Weights of a small transformer language model: 234M tokens.
Each number is 128 + 32 x the weight over its row's rms, rounded and kept within 0 to 255. Layers, rows and columns count from 0. Numbers have three digits each. The size before them is the row's rms in percent of the matrix's.

# up: layer 4 MLP up, 768x192, rms 0.338, rows 711-746, columns 0-191
# down: layer 4 MLP down (transposed), 768x192, rms 0.339, rows 711-746, columns 0-191
up711 099:072134144115062086129098111039113128152119094143142103138097096138115107123111096146107109154138114130126159125143135133105117062187095101131087152199151115094088123137160138114115139105111195146112149188134144077175168143169077124110174092119159166156180098171107137164110162047129148083128146129135140172082174111149191104125130106112068159136187066127188104159099184158090192187131141139147079127149106118078123130155123132147109153128135115113106116104128073147157114085034122162125121118105153141170131063103135141180148120142153163122151055126169146082120112072144151141
down711 104:114079147131101123175081143158112161155138108046090133141125124058093127178139119128059097171060114141116131146190130120137147135142177115106119136110105090130091085055140176131114175178138137106135111130113130124091078132094091171146146102057070133171133076170174132131087087107124119129116148104129085104171184111103167120090074138130139131109122089138126143205113145133054157139125106140145139154166093116126153171116105125118090115133145176094123178189146084133122175145139139104196162122148173134102191095081153162166119145107119135089161099100122062185062151168121148166
up712 106:076155172141093181120110115075143113189174185119108153127148099116077169204147165123154141165137046132112127183076083141126110103152091111137109185103173210117105164106107131171105158149143155153175128125081087126092127196146185149136173092084051147113123111135178149186085124175078123120124130117078105127176129106165147156097151134136158173161141124151086094126114098118097172121147090105111117093101088065131109131134134105132114184098160131114148083138113106102084154155100138144155114082132142098120141122170166122125080174113102184105098087156138102071077103135110085149
down712 094:101102096127122128139173089114129147152122121105113155177102121094149068087098184153133150137186163126139119133073128163070190146156089179093142119146149120176181166177142165116159189104150184156112153161104171137113141160172166157148115125153178077154121137111086137141086064153141095170090182103099141181069166120070121121142131130130128140146151156130167182123092141166112157145141122119123105172130088088114190164056149132088076142098116118167081083105051111136049114125116097133121174157134147183130181115110105092128138083122121143124129135107090115166132147188108195174
up713 103:119124094142155147087110175101109198140178097060115119107129157119128082137136166121103060134156059115133172089118104133103177101124082137133131091099133131134100135110156128080153143075065114171117101150156127121163158155101121134175037168090139165130128141143135136097139110193139127107122090118119111172147144178084170137128128120128129133134139211136031089103114102158125120099144110179146109078062151107175154146115145099150151068106172101168085084130167102145093100138173113196125080146163141145107191138143105123160206167103161135181142114104125161130205140144163141134
down713 105:097156057112100175075134144108151118124160134124188175081082091161121102105122148138117170120142145126108166154122093124081125168070121147136154155137088155150142053104121179157167188140180150145120149101143181146104144127106144124184099113121111172111168143204131105134169141161113153150089111146096138158160133137098158112087143122177184126155115050125119061131063105105179154159136159035156143105101112147142144128067113093132171128150152154105137102098125183172136116154190111104152104160163143163142125163161117063152135105097127088107094145135105121076113102151052066076
up714 094:111180153107126103146119184160126089162176116179130155119178104160106117155142133139069158138148083118064092152138148162119111181150122164115131167151104095152172073172190100161121156146110221114114133105120122123109147113108136114125173119109125149125141176134139105150157157132113146106116120137060132101092149123148108079129127114152133086098165084098168063184078232164150120085152124101143111102090119101181182090110184136135153166103109135148121180136140134112141097170062208143188137054102126125091092115122104074124095158118161127144133141082060070120129137108100122174
down714 092:138120162141167089095122116175126087105144124095116071146131128113149186148165144087094143108154095095122139170120156092105113098124148084149149086132129111096114150154106166062138108122135167156191093130126113124093142208133157073117087123156113103116163118131108115072144116172178159108134122109179121113124140132157064087119106103167168152195115117162116141094175127126136146227112115117142117129129155084070102158203139118107101125135145081133166131170163163116146150120149069135151090183156080128086101110151199108177178103159094097125087100101217156080176076124173151069
up715 105:092126153177116130091099118139148135119125103092105091138123132110162092197070138092156137179144115099152051109185151099162090133134122102108123100151114123143141144140139137164115114129158197179153138142100122189086076079172113100098095112125153120183173082102134170056174099128147111107074169149125103145094150088128139203066177149105138193203140138121132132077180113148182121130101170077150122125066119088124185090158124147095148131081107100088118125069131070150130124149152150088130125158154140154163064075161139127135127127140189111118167131102178097147187149132117167152
down715 109:107164141114186144115207139129102141070145160132131153163109105112136057121061129148153180122088087092078117122137138137112079117123099136114158120127161131145117121127207133148086106200191100120111086136090144146128116110111102164123135104130139145081194137131075154070174113119122109151153119120166114108168135084123182096130119094158091154067149132127119177131097090117098178191061056154067078129111113171099106153184116116097192136120108132161128090183107171152114116196097120167071124135125096164180133155075153103107132122124116149133180170107131136131065157167099090132
up716 086:097060034091165093098134107131184118160056080139124120071135169175100116124170144125161100104137129102097125115074122095141166188156136152098135123093143136110143113114130090152156119096155081114134149116105128106127123104147135106140129140130140160144173135131139113184127094154149136081158133156083096180123094097099047175144083110095148207121108133057123153120164067105123146096123112212144165193127153086157140078120159129134113153080099161118159145119196128124120150090131133102116085135154168096071139105149145222164076096146131143107071082143148126121131156095084157082
down716 087:181132187149101133145131098206185113121109116164110097151143111116141114162166105201148142164107210131087075205099089128145180070091115191129158146169144109193156135091125142109094111153096114117109137137130132109130104146136102143136128134171139054116114126104096102157159169106158125109155154099181100198117143122077115146121110154167096142147197220148116131149164103129148100133132167106077118125194126126129136096151109114131145084125148094114116136134153088152119109129090178177105082161105083105154072090181158152174117085082142085085147181116140090089138108191149108108
up717 104:135111101057091061140150083129117144143096099142114130181147111066128110142121095166134147095136158069169115123136098100132125082181144160087118084126080122097153166168085083131142176155164157143113184126120139109153142138103140129146058133099211138161184167138063151127148109158122213110095118178169095102192177177155131084150129117137072133110121096149147147081162149153161151117132123108122153090127108076120149127126101170198128101156131106142143122145147039128166073155098131196175098134080166163120132076132141085117105119134134125164165113122176082115127099080070126120
down717 105:113129136117084158092102114138139132128158092167091133122107129083133137077160191105116169121043131113123154138157135114098140079201139142168129072164089130079129111106147054167172089153116160081117151133224121088106167141125069082165107156165091152124155124177100124148144100143124089173101144165167140087073185132085100077095087098087093116105197111113148165104118099118137114093143085104141109176148146120106074163119113061162115102115154085100087106180176175098112143127121140033160155122128134097124136096081157149132178136136103129151090144112145096177104152138134105137
up718 086:153171079158150125154182087134114151086094089083148163150112150098118130120126132123110101176122092104176160138132121058125118182194096150135097109091148108166081072144151170125173144158091078116128093180164139125185176074068109091116112090128168159147137098101137149174152143162154108104184088127046153137128114116141165126076137074131158097152086131091141113087165116143117148072142156089118134139146100124147076077093145138097080119109119186087145131097116135110099128057110182131139137129145184144145182046128166068102097185093136060133120078114139120145134155143130093146
down718 076:100183118164137180138118141152147168090135192152170162109134047176140160215140162107130157152090063086177125073144155115181144073163116149101157114156111074112146155114122166121128093137088104151152143133132137185107101156149153158114143092137133097185136099142118116044148163107127126171163152143140119132134156129126094126136113178161128114155202156174124105102159074100100184140127122097096126149080145122115154144207190166130128157090125081123125146106169078105154156102120171129167188119126118107115077171133129136059097150101081138158213179148128125136128169107144161104
up719 117:129069103128138142090111164114163112158152125113087051086118102117131081136133086114110056156162172145138150103120125094121150135168143141141151190137113148108108153094116099130125146128101135105114153123099133159091087096157127089090137128139094106113117161108130120173112124193110125114127136176142104157059179089094149047160113155106118217092163186098108193153139149161149157146197166067111178113168099133156071136136111152139115119174159092092068152146060124142168189094145199081139110115127103135103086135037087042139104143150143103166146149121096127131124148130146120151
down719 102:160096081145092135100124102122155124101148191144121142140178117061168150154085102135098100141139167143094146137133110149110122061136165142093104134081197123158105112148087222173147116131140150119077105166131174121137118134181178015102093218157135128152136128119099100118131065096132101154147113099116170100044137161135151132137092115146145096153163180112152133164101145083121146181148116141116069032101160190159119150150126135119128136136110101140142122153139081105126128127102107050202112091152136114085108095092103075118119105105105141149075142130149120161126124095157120123
up720 096:142116111185143139118145139094169119108161090135112148162153073130169176095110175134188144165122083158093148122098160188143108130104111158132117088092101117138119138198141093148147111122158124121076153199121168100117114062161080138105118079130167114131151161148108162152145104154128161092175092134162139141211149092127137091164138132117052146117137053109119104188134196162110160160098178156088117082118130094094090096146102063090136170104147130117127136068159094157091206099114109096149137118108102169161161115141134133055131091105147212128181109172123150139097108104132150095
down720 105:106120103088082122126030086123093125117148094208142099095127092100174155098140181142113131122093090116120131157131072129096101153121113121164106115101132124145184052161110161127140136096106195150170074132109096146116092171093117065077133102106146139150139103132115061149153165153141111076125150127140088157128096136095113100114107143173136123143168191163057101123174144155133140121162102141064149119186205178176151147132199175152135065148055149110121089098097140102166195111127129168131117166163110150120156118134158118144143184157093091108099096099155106144091141138114114106
up721 100:172136106145104085107141194081116115107108089203104135158144141135117182137171128178173113103129143136153125164114124116114092062114173181155107142130117098170070120096195106101105132191135118158202112131089135133187084163178090123084077125137137089126188137106143116162186127097130148147115072125134144108135156062102103162125104075144162138136133172107131094131080154156186095074142139085135072083124179161135153156143109139144126117085112119090098142090109087114100145168116152064096073131153133124094121109077163123136143106093046145141133196152068141092181123156136118160
down721 095:172129109177146156119209132108099112088111137112146115145149129145098131153125178131164144148120051128088106175169134182102146121145141199103049141052107126145100222156180102138140126136159097149205109140109154143131106165144115154119148100131177168154089141163189108115102119096128098145120082094114141114078093148156117126179151212169150138108091154143165140092108135153128100096165157112183135107106137130136111123080093133161106181112113076138184115156145153173110113148174098102152159132139091126179080132072107171060182140097081108131125128141108171117181097106137106189
up722 094:113111147133089121059157159096125066120149140094131117124086174066146098112099158155098138153131101147095207112118122053098139148157124180087133126138118095113096064128188171146093113120186135121094122165090099130131167110123104166112098126120155098176136156093120094113137132105100077088134144166127150137157156139118097121192164105115070135153093099096137106108067153112130143162140099103190137156165145095087173176153116131127164166159193152181097143158078166153132066117164104141067088153115194148112077106064151086120129207167102187112127089112140095117132161087139091109
down722 083:220158122110189150142106115136071101107110142158127128104167064175106113116205171112111082133103094099143135138110164125133120176096189095104127132138119140095116127170089124121147171137119078152119166142190157144140127098146152069150160146162083152145112176188164158121131133100192105115132117065095059165120110128089125102053113136129150127145141127091127077150113127061107143139076136173087108116085095165097107089102114131135137210131108118087150112146154155136183152166075120115099108076118059107135232150181155144123118069160103120126105149139136120095116105127089111149
up723 093:101124134138131163152095118108154072231070142121147093121135123095166103127101144132128149166066170127186187076168099126118123120145119130157104155145107026092115125046095068093114135167195142143161130119151075117197161127143105183138095164131134133161158123115138109142139132102150081144132192109096202118125093113131083150158133149152104137122179110088114121198086187129137100154114053090093118112148108099106140087076168106090093129121111096146126128089122105107175125116129187143113134139147098145098119160131149105173133123083154172129131105098143171109145118085047173134
down723 090:127122135126119149128143160143123098086083094131174120131157104132234102156131096136136112104120124106172110136168124123169070156114118174093132083080092111158154123119149176097094127089108137134123106155173153147120108124131120197167134132148162123114118133125127139092149180126080204091133040133135136039157190168088084129073168140093175118068140137129086107136108100164101171142105096094082135144199103125089110130110219125126126135185069090148106092094078111132111104176114076146084149142137115147131158160120120104101111086180111121194142127060136111109111147163171172147
up724 088:101143145132137122072201141086108175134103145092110105133135121127143140111153130053125128158166177124112124111105119090185118157123102128101085164151079152156173184170080136089131119087195074112138102122181129134186145108109173109095146110143096145097115113078101138099192137198130140100135151153111099101163167110130096159112045137166069069171144087182163117118129159125156159147111062165132071065124157137177116072122165075098115147091123099151154129119081142136126133100063179097085119108126145172177113061127129140127097127090121145119170161056107121161125142134158149094
down724 070:129100122146053174140130155112136197158084167128093141119048104173166154155112057142067108103155141180128096107136170173147110134110111126091132154095111069170102127094134142177129141148133072114124124151125111126113118082134114095068104141117123061076107148059095127117165152141138113165159125092124060150070123086068138130170148158125162175157079131120115147086143121105157079166135146147130155137072121162139162117102138200086152119139118102109116126134115135100073104136200102110205156123112171115087096070119082118132171090157175106077178091174148098130146138120131185115
up725 097:120108126089164065058109101125117148109180096064143156160154062140070079088129090157161138158113101187167136100173173120108138097080105113069122135119135136128133172114137154118115124084186150134096157127102166123144115186063149173111089109113141125142126132107101089111094112113129104129120086182156124134171123177092098125170175113083062172145165139174109107135122135111070094153092171153120071184156121162122122148067084066099105139170129129116125211141102104186159175127160155147146130137168171136200079090079149113102150169092167147138109093106125137157139148104155110118
down725 101:114116173121149198134089149092114084108098169091099088144183129132124128131136136089147156133130130123100132130116138076148112128134156046146130134140131144148102157141137138136152127119076121115086125158152105149163095181127151162154162107211054147068098168109112088177156164116115085120154104105036134133131179118071218111151070136075122126103165086082106185134083161081089122170114127136086086118091158130044040106150120125112104185121147116134137097125138126151179154094141141110096163147138141112102160190133080157155174104126096138122127136104183142088135164127086166159
up726 086:119119124122115111139154157152150149143166082106143186071194096199101148120136128106136160096117168086099123164168112102088099182153160140146085131160135176132129143158058074133117112059150178132147142121116207067158172084108131185071174113044099100116185129145098120135144147127105139075137123105103139087134159158108152114158098099148115099145090143116145160144125127198148117123136119177133136109148208123147098092134066127113054163088113119127166164104171122103058103164075202135111128103118101133137159093062108137122099159152151091109140115137149158114129200136106135122
down726 070:135150096158152135162166101161138126090151121129150154122136077148153160143145206121065151083129097102169069143093161094129115143099119110133138128122123082116103071128117119162114064221195154121129176191141137141128149142144122151180123122097193052132131125130057141121133125153138141101161129138228091176143100184128094115112141152150126141120127110142171078100115129105157165193143103104147162191164123118126173162129174101061149121116125137093135132113149119113133049122124096117115144150085165128149147051108116114139136133059094179064155151178099150150125144129075170081
up727 106:129119124151163138096126135170195162096151081097151127131162121141107098130073095115172132144109108122053196124155123132183109119101118173140158158140093191157101134135099137150143169112163195204097146179152084104100127110178171177107079100167085124128117116130144096097146131152119165140126127073078157131143113119173095117052120099154090132145189078141082127138108101108124070139112135091113128117140111045115168085137151125110108111141170103137061105162169092200163125118114152105178088142127107155126073101139141093080140137132214104108162123079122168176170127192141101126
down727 108:153121114153133084148153119128096148119114098139099096145144201062130110090159164100142204164110103073120145140152133165136128147114116097164159119181118080147124139121087106147127143161140190128114128143184142098135133044116189120088099141136093117138097121109108102145141165140214039138150117179171119115191102109096190154111084140082039084164094150129124120101168125149107121129109129155128179105136088056136138128135118094194174099102099117133094143135115198143130081110162119195140121180129090199147149111153113134050138117134135140142148129137117128167174072174150143107
up728 110:107165094084102108088090111154129097154064103100158160137097125133107151134109138105171148144154102081108076145174181164114134146167131064130121163123136144197136146143162062181119130078122148151080160119126146046138206132094156164104097148079090150153167133129112097103127073150089174164114082107137076129142154095112140154137142168149141138074151141109124132096201179173137092167122112182129115173050119124179156209115121142146127094120140175094129126150184129174143081104067102178171116084100105155152095122082105094130174128147097123092121181121153118129099125115137145078
down728 115:095104169141095127144162169142165185152151168148086098116144126113111136120109131138154161138137168166134112088128091159159122078086135134084111088155146031064158156117121089134146132140130125122108146102147115094144179092120139150164089132098147123142158177124099110093151153165145120191108084112069182163090111115147154172192097171224154186162158120112112140109151132122210126156069137160127071069070188162107115155193134137093104105141157114127119093057107095149080119096106147138154114164132140081112094095124112109124123140102159079143113081145165133171119167064135141072
up729 099:147099134116165128141145130099116121151143144108136144110122070108088191156141089149137115113113064165121126140100079106140135104146131125155174136192164102166133122138148132145143124127185138120229172167126048141097129138177190124149081060067126118087136140121123131116095052153141099086107157161103104169115114112176082109168079123190102164096074062142105124100120178150161165117186133093119087167101109092207085105061121136163150148119097125114105138095137149165100138097192140146165146173100156167108145144149128109157156201099132123129093170141131119094117117109138188074
down729 101:130121121126075097138109125139144140086069089183155055081109127119164099090152136094161139128140169120053179068123123163151149159130125133112105157165120151128125116080100087114146094131109145101139096088138192084162120150113050121120120116142080173107145105074130083130165181151144149150113117146125122137100134162120131157131188115135141113146123174130077179120110100161078127132090100046126160172127089113120125099143122117077146166078118112161110145184142195074164087162134141121086188112141107147168155135095095136194143117132132029075135068137124097164199148143071141165
up730 096:091094120133166167119120153079152109122144048151104178164107056096103176093169146134146126081146075144111151074118094102098124149104092144097081131157076105138165134167112094096139186139082112106164039109097104147063174168131140163171104121099083126142146139146153131157121128110128113116157159139161116150150114158185119189194102058104183071128057160097119115089098131102115127145104117152108150108127142128167102140053101195153076112119160124147172140090114149147118127189138104150150170154084080116131124141146149095172144111138188190154114127161099119160135129153149163075
down730 103:178082128107130104110185146150128114095114095118123081081130108088140143024101094116148100129129053138110164089077106100123137127102172126102131138171182083078128159123151100113146094138156149094087098209147169142099146136126121088058141142166140111114114166086131168149125149151145146140122089116138088051135097143166088110112138177139107079153146123150084139133144173167144062130117123151145133146114142080145083182091072193087142170126128093118132140163177102121114124179081157157135134161129113097095177125185169130140132135114136187151229115083138072134085132125078091137
up731 095:136104153142125072150174147089133149089084090136163112125145117154148149155122087170157191126109226157154084117123138130088156146163166135135168102188054160123214146151116095126126149099136106117154076154118160169135175136106125146118193134156135169142042133122074172139127089078146181073081177100081092147072152128139097138130099158164139095102143173118164119108138153075161146024152102202122133158123138106118145131068123127144139138159130136108108166113134126123178099168118126091157151104133159127145156122104100131057149183145118153163128092112100098107074093140142142105
down731 091:165130069149093170098099154176110120119114129167125121128114120080155170106181114115184095163164120155132168138147102139118125139101152133186100133123115057118075096169146122137154151081110152134128102108094043127121126143152133135126111143084156139139088118131216148091106114138165140168239133203103163112119140146119106159165138103105094088118125107142118103158128130132178166184115140087095134147175175129187139135223160121084117114122151163164142116127160192100154112144192136125123153184129083107122132166173187115131135118042094137170120144153181187106136100142138177093
up732 099:114154121197124109128126085146104094125106190151148128130178141126101142151090135090096155166140121160121065155087119128152086115101066101102116110122153111095030111134170104138114194130109142114158150118149178085165155138190127124112126094028124139153085123165152190146086111082124148104183102169129131121106219069131095151104136108141147081175121139102110084180060158171105139130099083149096116112129118127153180113181120147094155164108112112117117111101141095126166134117106110076137146134161084171111154123117124100121159159123102094190078143206167164149118142104121187185
down732 098:183130149128121082168192142095113095140126126123117123132152138141117129166070099069119144125137113160135145175120179126119066074105140124127150148140154102137115155132142172090161083101088166119100110103156171099115132105207130070089155107101121134127129117115176105146116149100120201195177069106166149137116149129194095097133114070095102146213135189163142093125130100163101120151163117136154172114143110157146184079137075152114124146073174096099134144143208148095203060122120083116111100135151143100217152083131142084145128113136121146163066125090101079132143119138081108138
up733 102:087151144153054136057178161109155130176077151143169157134137164170082139121144153158167186078149115124138112139151129169134144139069129159113117083156116119159081126092149189153136131160175102142132111124093076180109093121107137095137136098121109094149129087079088148119131143175070090121113082119114124150077147141143097128136219111122147146173099125116102126131135127099181128158162112094187145151127121121112179164163183144124108069171151139125137207121198138083159166153159179097101091080094114172136140078127062035085158116152091173141158112103111089145142156126117138147
down733 096:148179114201137180145098168157107092067113118171200147146157163092105127120178126105137116110153103036085065122129112124111156182103094141155113168085151134176127080112092109087150078121165091136149154135122147130148146096144080147161199127103130097187093118134142131152122127156097119135116145168162074071128147136056187091114142112070155131119104147108155176106133143115116024175116147163162095171141140089110131129102110125196144134131148153125162161132105118086138163114057144142144174115141128157129113105136099123088112138086144155184137189167106102165156108194121121176
up734 090:165129152137104060103153165159164134116150080121129153099105134076138106088158131152175141184101125111123137163106110148118158147137146112132147148156153109143045155165161148067147085121128130153139145168134103159172127090084098138120095078116175088102105170163122169192092066133085153121133084126123116068096123130146151188139140178096111120149138116093145148129069090129145173117150185091163166137158082145141113137101083123133098102158123124133129168183029108152173175120122122138162042139112154127170191142087126098107135118105160163096129104078143150204162192113100079066
down734 087:119144153179136117136136128252151187114149152126095104147143128115098105148130147131114128176159110124080137167125130135091121122156105142133151098185115070142123155126156131152061187173146046093168146128165079134132127118134144198090122121188156118121148121117136192047091131145113125082087123148148126092113115145098155135137144168085094062073161140117128140140142139176140145107155027134119163184157164104130123075175195186142092169112104114144112125156131161137154144136128154094140150057075137104114079078110181113132130111159140199126125163146172112109123121156126177134
up735 101:143147137117087067080076133106125151147170131151140191200093152074090128141153063137123137139149160095139143052102111118068069121110055122141114150159111099160089136135139149092096158093143136139148100125133047153141117120121134119172123190107152143124123145132092168184142169104163136157122144110113143159152148150113110061120106118119144125092088182166061111151139123089115119111118138189141139131101098111089117104065107050102160188120110198175071120099133112155166090150133138163105062130111162131133128110105154139067118154179174095113128150125113134163196114153162125215
down735 107:120143137112073126188109150101116169124149137109180168109130101129091130093056144098142182144124147158142157185129164074108120101151130168153159156100158126171175087123143128171070133111129105166160123127105119117160101114054149135113067136152178114177133138156156131162059101091152137134203170181137141125161104143149097105134081116106134060101150128190081088140191065078140036128156159137100121121123105127144125097118152083098137100161146156148131112110145147108175131102132144146096148124096146160167095142118086053124092124107139092215159144127174171108093148047128128086
up736 095:113160168105124113114113188169149113124143172074109092132075154140176112170160119131155138070092123123102077095069143151122129171145093139161192148173122115117099129073125089094132136128113173150122085164137079101126131138097081147096165144158165132139194145115181094078097136130134121140049102119137098162133053127204064115163090158125109150159101112134154143201107125155154124132094180112116112084180157182179087115108156153145059060123121118144082140147141096188147185140173150188106140141076138130077152178104136087130099104119083117143116144160099125093119107128083105124
down736 099:123123168151136106181174103117077105125097125110123113094113149057118175129146092125122094095156151232053142152095098087067148130165119168174165103151091145115178133163111105196088075151102145138144092141142051158106073170121106126156176141107148137153200109059151142136191120108112134135144169074128092141108172171125155154093112189071110094122171111154106131101117116194083173103110078158108146129123196158126121125117165157154140134144073095133144113136101128169148159142101144204111141116134153111109128150134107133142091107131184163071157098124157096139136122120100153179
up737 089:184121126147153089151054128170163114143138150098111065147190102135132154089130110093163154133095165125147154123055119130068076106159073115112169108143146144105053099118074058179087061156150131138117096094079098107168130116129107125102128141155129085145089132182133117154107093141147145043162114159061137160159140100103090174147146128121170127091128074083135129082069118205162110147147138115146167125076100156162107131116072155128125101113148182151124135110204119137082170103155140141129127073116144075118103153168133079161137106171127139165184122143120121158151162131165112146
down737 094:207080137169191179157155121115160069173103198077128129102140185174105125116147173158130119144117127162087127170129120170156151057083118141123125157107153074094123119174090146111119161150145134099125109193167168133096139107149129200141135162136194052113158148146138137148107135124143148155133152141177111135150099152157166093166133154131165111118159083175152104073161142075118093188141172111119114148128141113152173179120175132123143137146111077077122127177121101140078064167091098133143060135103186130163141096162105166194121148157107141156087111080152153091159144114095146152
up738 103:139143117107148147172152134173103117051179102102131113142069173134179080176153068066129031127096175075079099115158108173038144176068132122105179174122093150106135148136095079159156062056166106118148158194135085063168131122191083129105108091095149091120161104130111093119125152178159107117175136143121166133109092142128090098137149120111173164103108181113102071137139125142135154129157159120150143132134142145089125134138130122164090124088134115103094181152162106134143154093127104136150130105119174143107109177103141118170138089141123168122157139132103117113178101061161106127
down738 106:156113165136093105103098153116125120140154143151106100119097128190102054122166141146131142150107124123164145170169178135125087127145134121104128104136145142164179117106154144120120167174147119092204127093161149145175139078122149109179172066128128135081150106129171140104146148132084093160148096119104139146131167152046113140132088114182136100145148158103079136142078182144121131159070121123113152097054081134122157196122122094114187112150138148109158150102166207056090136107073157177128121134135181125065172149109055147068046073189138089104153126123134099111100128127130162091
up739 089:197173123089082131139132138089111141169154095132101094052135182089129125122141123169152184029113046078148139142128206157075151110111094133118124143168164163127113173173089205100115140107131083156060136132109098119125156129085125133093187165147167146165128133106095169177178113153146161140126135155152138146165134131156124154094134119179076146174168105130131129138101117188118152124157122110144114175154122054121122175102102082150107143107121084139101104179114100133186107179164108171141146133128121142097106147141114113178185127096134124177128126088145136141169097056133077156
down739 096:184142166100166099133142191162075129134172139115114136150110072071156097143106156112114166113112115106136159159127171093139124134122092155110156197091209105115089104079180117148108119150149122151168118115146143122107140144112043132175080121119122109118139058094128145156161117100129087144147096118102097150097056125094080084138126140186155184087162111162141138111146176099118121112145170156059080119123142141130150109086113161128122121123113114067059147126131140158125130132205075153130145137119080114166129127144080084094105109194075092116123112115139084078189161130073101042
up740 096:143064129158158116125122191134134096126190135173150169097150142109129129144150136111152142137159125132135132132118144093106032099175111148040102138153124161128172122139173140080138142116113053185175161148105140128199129144111150121124169105159157117134099141173099082073094140149162140171146150105111132071134199156151103102093106119091123142104134114130113105137148176135088106154076112158129134146123143119189100135078087119126173172156219133111184128163146099151143127102134092149116163085088114174116120152148190111154109100143129128088094123118167160046082058198126136056
down740 099:122154112117227094121102094118113073138115162146090120083091138100116099119108124132115159146136074182093202162102134111130105097152149100079098173140126187090151114129193153176127095184112139101144105088201156099179128178143069091090171114101103155093103163153155165109126146127116121069109120107148167135066088113123123112128113224123055112153129112114161132138076125094135140168133115096116122133104132130111040143121113202156136092078120152153098130120105151150156137172157096111119165152130068131143146142066109171141096145172112095100146112158111097130202172159170131122
up741 092:131157172144163076083155173093152116128132143169154144123124148072168118087122104118086124187119105138134139096170135071148176087175050170111147111142139182172137148109149130135128111022177114140140124167135123138216132142073135163074146133085120123106212105117104113144119144114102123101101190108109130127089145163127155141123133148161129108156135154130157230120192165110169126096123119108087156098170094123104161119127100221051144119173097089130086133143130124162101076146115109125141098139200146120114108135122145149097104124125101116126110126099127086118160179074138064109
down741 085:115142145133143123147109041136096137107129112113197117093083110071135092175159117181166131162152094121131097117123161184117089128054155104173154161089117149162132116187185131142110091202148126093136176117148109132118142161124175137097183132107127114095121184099158145109100126163106148159096100092167095156129066070101124102064143130092184139120144105074116146121087151122091181148161117069149148190096037089141116176094106082117069125132147129115176134106127129123072113148159096124098104118115128149092102186145134136197114115171070166120162128145119163137104137079181128134
up742 101:123151083132144079180119159165113153110154179111132149163163151102086115106080134127142100122060148133153119116082090142129084124156135149174166124141160138197096125194121117147142136106107140187220065119093128055134165123140126117133095115115117150117170168089050079117106203056132120100136093173084118146102132136140049129122122136138119117075180160122166091085115117138145124081126130165106146078139198138163164073096137142167155116082153072170110184131178085085134164108140110173137078127158099162140159146107171146091145117140132161148123115132131113124106176135154072169
down742 111:141121159162125155086144104147108152175140150054126107141147141139137188101065135173081119141141126110104113100119091127093187142084117098150124164123055150153148145090141127087195097098116174116130107152178125167081135118160097091124195105173128105094124081164131169106116143120089155157107076083096123105163089157149127149088118122123147170073078136156116123114075108150185097169086145101104118187107120143139116089160174148138116121129176134116166173112102140140166144159130106107129111112111025076158115128136181089195123170120135188162132142130069074151116110108160025121
up743 084:183141116098078112043111121121126140123109116106148081191117167083185086119150120143144181072160172161102159147085128137150139168159126149161165166081101122119053123158131119130142161116084142101149151096108116073156144163144128105109059128154079121141125119104148155122075157174151144170158122140075184130106155134140145096130105180116124147111127067166098169137210154105155139147124118140080117112134094103177076107088141115148147112117157138099196136109047101150130137093150149095113085106188136137096159130136146154133237154104184102121103128120113108177068124082121080167
down743 071:087171120178154102145130114096085099169119154177091114116114092195117167129076138089098083136121080130212090138111131193177124088123092120093113127169134132096138159108102102133124110154094041142117048089124070146153136167103143121131163135155161121102108165189109114130189108106166131108141150192173101118106138098154145185184122096174104085137087126096115102169108095108123128085152139104115144133187120101171162155145137117114125060156145115152136075141183090102099112147132076074138154156116149131156108091062114113129069120186040141132130113119116130093174137102113162094
up744 099:083153126090091119111074125121110208136149187214143080065117152104076149112136119127042142141108121135178126139181174172115172147131090167124136175129152078109137117152142183134140199099094173171153120139124150138143148112108114061115103110117181188156119115144144147127109100173113152124179157109191153141166105163184146210137110122111101047148120159117132060102137148095161159153109068139172138113171128117107165111144132126111102127102087175127065124107105127123150129143151094116107149103117142132084109096125071148120145200124073122121145129112147155157193116110162169097
down744 093:115143136115143136103090112179141136140113166066143199175155158143103139136144137162121186135163179090088163129153132159099114094162160110170159137100088184193153118113145118101104109149125146130072165135109111140153179133133148181170159153171086112116093120145193127119106172162199128051111117076147154140138118110110204126100149088087119101123136110108158130211142119186074141135046127156133163187133171108106102104117125129112164115123165076126150077135149147166111166103126122180140124145122099152088140217177112121132147106123174188163118112100176071077083103108105136140
up745 105:132102139106125127196179145089149079097116130117152134093142137154166136137111151144129104082165144149132124107129149107155123153103127065172140126134135115109123162132131175113163183111167100077144117145131095183134182180135126179075110142151174099135160106118091125056120097121076104136195138138137171161119090156164133183154169060112115119113063138077171131139198148170097093124103140153083161140104159161160068126137205132167145150144105090123083088099130150120063126149166108149131067124141130110136136068102137132119109102125221099203056135119153160087077121096083148083
down745 102:134134170163127150089086133107063133132191090156163137146104182094136118104157167189184109089108109159119087129167099103109135118184198131155124092131114156140121135091094096114123164108145130119156055063199122053124147121122156154190084129086136111103120097090160136188082151162090138095126097109072049123147142099147112104118156082096083136126128089137131175117141150058083104126128141135151093116175166096142159172139119134157100150160091152179135135173065118111119135119076144106104108131140112091124161142132157132118124081130059168174212132154157147114162086064131135121
up746 094:126098097163129134094095171118153141106138132125133128144148143105099160165168108085141087112152131098145164200055126133069147106141085116097122145135100165115130091152118097151103129178152126136120066164148143109174145169191231153070124059105168133160112184152119155182111138161184084137105091065153186139085136139064121133130142135134067128094131173135092095186146085151138125077166138145144115126127142146135152088049112131185100174150068133152068179119114146112143139093094128099052131118095117131109130162113122156132132123091150176097160117090111172151181121102180151108
down746 103:128160110107174099169114136140053147152123124182127093124110121186061120085047097152157138155125106111093173150127118156131186139125151105142161218107182091150133089129210174178154117129103062115135153134117110133155194111124126106138130136131149150123182183118120142160152112151140122149179055089143138170112134049120080128152112130074123177075134160099118066120170120116084094139093156128132121102104164103093087167121105110072107140170150108086100120105107126111096092151136125136132184100150135118090162142089053134117139104075126160119069120146097098074132173144067124109